config.yaml
hidden_size: 224
norm_place: "pre"
rope_theta: 5620.0
rope_fraction: 1.0
bias: "all"
parallel_block: false
init: "trunc"
optimizer: "soap_variant"
learning_rate: 0.00598
schedule: "wsd"
doc_mask: true
train_tokens: 199000000
dataset: "wikipedia_en"
Each number is 128 + 24 x the weight over the matrix's rms, rounded and kept within 0 to 255. Layers, rows and columns count from 0. Numbers have three digits each.

# layer 9 MLP gate, 896x224, rms 0.11, rows 360-397, columns 0-55
134073113134136131112147141127129150126137154118148184143145130136107114138137122127153157130163166136112124101135135177121140141146113134101134119104107128114135130107
081149160099112118120129132109148124099120154106105108116139079151179119108127148157130129114174129117135179152136096139134100137120090126160110106061155123129145137112
121137102138169117133093134135165140152125145124099105132097143117103118147142145097120113091161127175111146131122149101124136103110117156138103137110132136092099098172
126130104189138117129124167181158153113140077189111145084173129103138142110124126168120084109146134115149133120172137064104136145151138156129144088161082130162109143156
130122075115127064091122100129123145120145098173083124155086122133097150107116118102108128162118108105097139109124117143109132110132139130124123158110105154137142139095
102180137143132090129141084098107139127162105114122084141136160112144104104160121103114127092102113125112092093146151119083121139131136107078106118104127116092146141120
147099123144121139141101107180130120145126094159143152136164137118077153094118132157104114119141120142134126173131135132126141130133138154157107151084157152143141166144
173130155139109161153132131114161117151138115092140112160104144117119144126128167130119084123152098130137139154112144103080103121134094125141139145069142161088101106120
112132136136119141097119139133130135099102138135148131108106097128137151118098159107098118153123140110091095132166164174093116088107143127125122138093141074098135127141
161162109142108130128124145105095102119145150195098112130147164136120116131129131134114132095144150159104128137126158125096127155100122146118127118136151146131112131104
128122153120092091138126093125089158129156126106113174116166107107073138165163109126110118120104168119127141091084115157149166109157201126127099132104119139092144107140
113138157171114111115087069162105139124150133114131134137123114144157147142164157142106124136104133110130110106107139141157138128141139154148171125115133089127086154121
168138084092123120169097136141122093107123094092132149141130098090200136135133134152112112130144068149118088118160135157145156105134144143116108145128109125152125134100
103133108110104136122176115132117151142087153124168087099176090146137124148140149122118110140111107091133095123118124124106150145118151126132146121159137142106072107165
107088093102107100159100128114153156158104127148129166109150115152135067114140067142156149137122114123146105153144136119128106146140072124128102080151113137091149136126
128126156147089104096122164100138149109114139120136138164118145161125125117131131130110136162157153094130143137111112068099119138147137194151093144141107115132150081176
112116116126094097142151139140162172122142172105115155158150128166123159148124093141113150143088149098123129119159167159104120142119090118141110130138158132109169055116
083153133118084153123131138159137118132082120135141137159112141157124136100140104125128117129070129068103173129105150129131092126119147121142175134114133115168125126143
155111176125167099114114123122124094141112181143163126115097086093155166126120138155082127133173119135112145164147161127145092095135144124146123122091170133124120130160
157148100148146096101156167151151131095091115154136131103149163140185112091119147108112087171149139139135142160131156098119115146102157158097102116120127162110092182143
105117143170123145122150106155144111138085098160131160114085092119118129189116061124150128132104088090136111164162163154150124119142109163093098115131184140128127136170
145135126096084180109129155125136135103155098132137168116131128157117113104162126119107112154102125126133140133112144089146142145160135134131114140146152128123155152118
145143142102123135144127116101127158120117147132162150125135145101082146116120117157129102153148096120134126125160133125124150120090124108153152123144085135160132117126
145130170137143117083124105140178136111139101133113136102137126110152118125099099135157134146156148120120130089116183099162137129108179132118111155112152135115115140135
159109136112147150119144124156121153139137106111112123123107151153147137121110142139152111143125114113103095131159100154139127116128150179132111130154171107154118150117
158112134113149128153119133119122129130168123128119090117125097117078094132122138136096108121111121126128162180155118151133126141150092134148131161093185161184153131121
138120148143119079146156114107173119171160145126103140154147110080071109127120137116144122111136139178115101134126125130165110115156147155118088170131135135163138102163
154102151132113109103123115142119105132118149085156115122085121157165113157113156102132087167111118176106141133103157157116160106145126113149134141138084111162105117105
075143089163137116089110133124115138099110108133121159173076148176121119110181109132097096108158137139078083121093141127129125088175145146149155101144149142142117094128
134096121105139092155097187116107125121117130154148144149122148136140142134109104129069164130136165134133165134108135126139165127122102109119133107096132103102116156153
127201124131162113143113107145143110122135154127126141102208121100169147109117128127138118134128093113173080143131140086119090101090141117170104162098137100133138141126
123112144128114106111117134149179168124110129157128153121130115107139147110148162076134144123117148125160148117164064126131151150151131115120095124135103142147120109153
134091119131157138142135143131134118122090099091132145144132104086088089153103099141108106142124153100135157130100122137150156110113085093162125168125123149113120110153
197090118135132129098114112112183128128115130124105089149159100099153118123127180102097153134125145089096133184111097155149138128145092116152130143088150115102146107159
143129134106144101132116161127154171123103103133118129161120126116137135143106092162142133133173118192125113101114117113159137143139132134097143131081156111088141132143
133109145084148125155091130120174139108129112113115115128157135134150090137141124115144166108060186131122158110166163143118097140135129126164094078124160149087132157151
145142108105161148129114107120105140137132112136095091128123129140133128119114141132111108092102122128137136122112104122117128118101117150130108120087127130127121138134
162119139083138122141108151098119130124140077106102107131162134100146125114169100145131161149143071093132146120150124107119123142093084128147117173134090146112151119139
# layer 9 MLP up, 896x224, rms 0.105, rows 360-397, columns 0-55
174167145110105157128106143142099140110135098114122131111161134118169152112134142145116175136176150124129153073086147103129121111156150143142136111131162157136120135155
105151127116151112120119140145135144124163126115080135132131158117123157088147184131160069129130108124095140154078089135167116101141164128168105127117090141143155155123
123110126120107092135105169121140108135124144146137138127110160100125155103158147088158121093095107136149148134105119085165140115114122113112093162116131070154123123154
146144164086158127120132101109104122171109211098146122167138126140163151140139163105093145115135106078110102109121116143138141156086123130077107126089145098145165132102
150129124126140074104148122135146143100121100160116126125096112165118125108087100086150173131127098117117122096153140152110112129139131143131161133142099148140168138089
140121090139110094158099099163148157144104134117128141124137127128117070098107136099158155106167157094155100149117127147112150143133138117146122103102107145074119128073
117119165085112143150140140142122149158118101078107159179144114094054147155158104112137148085133121118118128166173174095112137110150139103083149173134163116132149107122
122123132180133157166130120115095150149153135072131157113120141117143132151166130107110104115102178101152101150124118126100118106116099124153144128108120099118115102134
122129106144098092149142141120137141076129114116085115193147143133124102119132116131162148120108103110147113108101140129157114173142114084100154149130100105141113114125
127077125142103148143098092114122109124133130148131114112151208163115102180116145125099143148110153143126158123122127083143117137063100130083157145135131142157144109141
150149170095078117147133110177104171133152101142118115128108174091081144092113092102159142101169111068178163165163114163122148076142132166159100118135106105108137137110
109126153138137110104128103120135145111101133102117134122141145091117123128136169150157143123140149145142114143118103170132148119124131138154180090151125118076096136168
150147153101117081142120152116085114149101104170166141134143124100077109150099099115120135087173079140113117155130108169081147111085107164118107146105110149147172097077
090092089138130107122096156161145119134091133125117135134145092127119140144129149106137097114124138095083109134102121116109110142115133159115131115131119131151110107141
121148105092120094175132125151131140126126132153155174118121144122170099134126133142103147163145101097150121206096088132134196093108112104127154101115109112146115132142
139119169133132132099155087106145125132177138124128130140136116145124120132118127140144127103183133152158113115167141165163172122112147113131121138083140154105116164141
123083088098186152111098110146130128116163186162131086137107068143107116143124166133146099183111139166079138123118113149121102095163143123096103127129138121102076128149
138133128148127135139140120141100133116142160154134171117114120158122150099099158138181095116074146136136148141129148184143118117133123112089098096120146115144115118124
108103174111128108094156135146128134141158100176173121104158106129076124125162155118121149140118122162124157122125097164113130110096134099138124102155115054140102152110
112174140120123157119154098080094112112131088111139147130137116203114140128135156099121119178142191166059124125107105117114120079127109138128134123119107147119144164149
085121123143088075035086135112151110114139118120114144121123154109133142137141126132117120093133126067120130126120125099071159143130116138126143123164126131173103151134
111116138117143093123114133129123145163097124135086113135128160155141124127111128104118116121095141116106115129137148132078093118100133103124147138147082163090110152115
127101095116117092130143142151142156136162138114098090091139116148154131107111129130173143099114137126133135142116122131111117134146127141114168121077179115203108166079
118146127138124125151129112189140111140104138132132154118130125104128081164115148143161127115143069107141140125147173127120117089100147127142093127154111151118126179158
137157117129150116085120138109126158121164112109113137161109120138131142153128113096143115113141141138123123123140150122120166148105164116117114130096104163142125133155
104108129067063130156115109137138114152100117118101141148091134115149162054109161122130159130134130139158164124143102144121136120109135141097125101135118118105151152059
144133104069125163118142108129102158108159130115134080089091109145134091119131093115113149113122144112144139132139128118166149159106121153110152113116131125092157114150
161118130158156135142133112114129119129101115098081113145147172093128160145129137150107115078113158113158163130155170138130122138135123137087133093132145145141111141109
161102141119141114157116102076130109144133143188111083159080085156092130162124164118142158134134137137081114094111113151161084191104127130102157143185104089136073134089
082116094161140122142161097123137121153132145125158126125140150121156134162143111168119158089120117178134128075113152139118072149139152116085127127119128104147145160102
098179122131154102113106131088101133116120094106120089104144112160110161111156100162106126168140082128144140087148100131113106119131136125081136126079143140127122171150
165131168125077161099122145141112162116118124137127163120099151130153095143119174117136094129126153124109092101110139116143122110117108137119151148147151144122103082093
140137127143121111142121135194154135127146169164126141100165124137137119109144098104129121168149106120100141115121159127105177128156133155143140120124128115144112137081
127153137093090112136154148100094129116133084118112123142149152128144195089144150106133116180171091150123095128128113117128135167122124172121162080192105155127111135123
075136113088127149107119172130117103117086104100158109155097147132166125171101110156125140126145084117150099096064129130121157136124109107117083150121110138137124098078
144101133132130158171141163078156137133169121110095159176135127135168066109136163149134187114132135170143136078144180139158146135103101091139143132148157114166128128083
140098149125114147110167139137109120137106129121136122094130086137105143142120123118137137134083138078104121113092105132129131117094104165139158145127125167144110148158
112111150117117133124122145165169114113109137129149126122108125158159141132118137125126103115189085097120179138106145112114134170171132117132128110113099128152167114135
# layer 9 MLP down (transposed), 896x224, rms 0.0983, rows 360-397, columns 0-55
107129122171098099158138101132107149148087150115138106136177164169154121176090109149130098127145126127112107110102176159080146157154098173132145152129106162124149127120
127128131139173088133111165139127156122159112137151095172091129181141119140092132126123140084115144133154113162168114146126148163133109127125120124145067141173160127138
152111108152130129156141147119136101121149156111133129135107156146153108094087190124142107108094127151134107151118141140138168140118099114081119117137164115125136132110
163167140128111141120128080105103133141090104100153116152091126140117128116097142118156184144118145148149130127139149094157092133117170127140139122094118158115116153115
172129142128142109109163136112132143139123138142104154136095111116163100110148099103140179115101116099158124160142144146135124156130134100070136124147113150124121159109
120107111163108117113110087127142082122106160165164161152141135164076105122177114137119142094139142158122100106108125119187098134147141127141158126146139146097098080116
133135141146134141159188150146136129123141144130110148173122144153111141144110132110105130112171152115121137139141140109165101126137108117127093139121162133120102076145
122127165137128155173158110125118075114111141083159107112137137087109081152116156113142157102113130150143146147129145130138148168164112104146123135166153156162084123115
123151104125105099125119132146144113099141168130116126122160110103119128116115174113154103152163131121122134110133115150114130137176143070108094127125109086103145098157
135110123105164089143125129142126104156158132151162107111134135133121143135106132112138145146139122138176171143130133162117151065083075209126157124160112129170139118104
137118122139118105131110117110118138103122149162127109125117105107099131085099080092145139122135120141126142124161108104108142111132127143171108153123111139120125128202
145079101144126144121103119085096164114092136122086142168136143142120158118188143167142124122138124140119092172124142128136128134167109102128119106131062144108147172119
167123103156099119102139110146091161097125150127120160119124141160163150121146126121148099137081174129133124105121116109125145147089140143172144130122141170119097147078
130138120176125140152130169114137133121132136093118128096163091127160130156159160103123123121131098100119143140152173134136106111139127141153139149117137143138124091126
137126158137148124124122104118109152137141124102119135147140126127164120159115126140131139107154167103149136119091147078098143104155146155052151149122152099151142211120
120093124154059057163118087123098181140108131167143109120136154145119129094127131160102146135151150146127127133132102118130119103131158129125116111181135127105140115181
147119146136088109110148113121145110107119085105140184132100143104101107178079151109097139078079120133161149133110113140128103103144149158117111157111120123120103103098
147107094111134125135137113137101082127136144143159149117166140139165083151106104125114112138097117129158122107094146115145126160125103089119152093169122084115101120162
071107113103130121115134138106148164142142112102152127106104141157137142117130113091157108133124115135115121150087119103111163121155130121156148156152097128115091092164
098126118134130165085132158085131091133132108114181141135118130135131144192173099123110151164166166122108149126152110125120103100173129158113124105072102105161156163147
135115128101146165124119135119122111136152152162126119106121106143153126133126109150134135134114105100117157155108108139093144116162129110127113122139145164113096136164
118174145082112151085137112149115131110106166092114155135164140126161133148117147152105129124080131121159127121134139151167146071139089123124086138115140093159143132158
106102119119061122104121123100143130122107142122103135136109107134143128150119179113103105121109119093102118154121148116117089087100113113114137123085134126166117156152
138145157169103143121143105182134145099139107195111134116140156104145094125096105106146096115162141125106143085133134110104139120118099165133115095119141107111170139159
143141118134137139132116125121118103128102144124158155161104110178126129136128124080138153133111118133142151108151135158144111130149149139090157122084122097136146141137
122156135110120125118150125146114117155126118127133113161115163152108156093102161111127144110115075171104139156127151106146094079072145134114151091137136164142100134107
125093120114158137117159129136121153080159124087138126145120102111098097139120129130120130186126073148109140173134154135117162130147102132126109152144113139109131164126
155099119124132169162114192165096158105095143117133142134142110137100118130108147144099120116165142121105122157149110151141123144123136131127160087099150100136139140096
133113131077174125147139148134131102139151136115080097104123124134092120161127119089108088117087144101128139114118083140100140162126093099161204117160139150145127142079
087141115112161141135123141149128153118115158132086122122110117152125107101148164175175143108103108150116073153120168115121172114172110152156116110151177139146134085150
128129141113141132121171108100102128193145126123143148096154121183129120160157156064168121122163075136149078148195132145091113096098104196103148114137139110124125164125
100144135138074176078149150120133114148111092136128111135118158160118098128155133145082135096139161164103108156141132113128125110125141120140150137136142147140110125109
155131131166138125133145118162126118177168166074147088130109106144117078142152153128148144156166159132139123114141103111068123180164172115143073098145123115142126110115
140134127112126140128178128148110157088126093177174107088157125189145096121144103144102123146126142108158099119173097127090156127178116172122140091128109161078112118115
115082137148139156142106146131134118139090142159135134136159160196141092117107149111128132104126135154117148107130158095080119100151144096125106147176108126151155185123
146153115118078069119152123098143142094109109078099130160085146118120122188107136085128130152130116089082130106127099167137170161118107118184148184164127099098111100118
132121138123171125103105171115140109136167164126164170132147141090103105129140118114150119141088165067136141123141148163140143146137112104137177144147117124130157117116
110137145106113118105128090118139116152112134143157082142107163169104135134160123119132145089100095175100159125140123165162130110162115091113107155150131088093138112106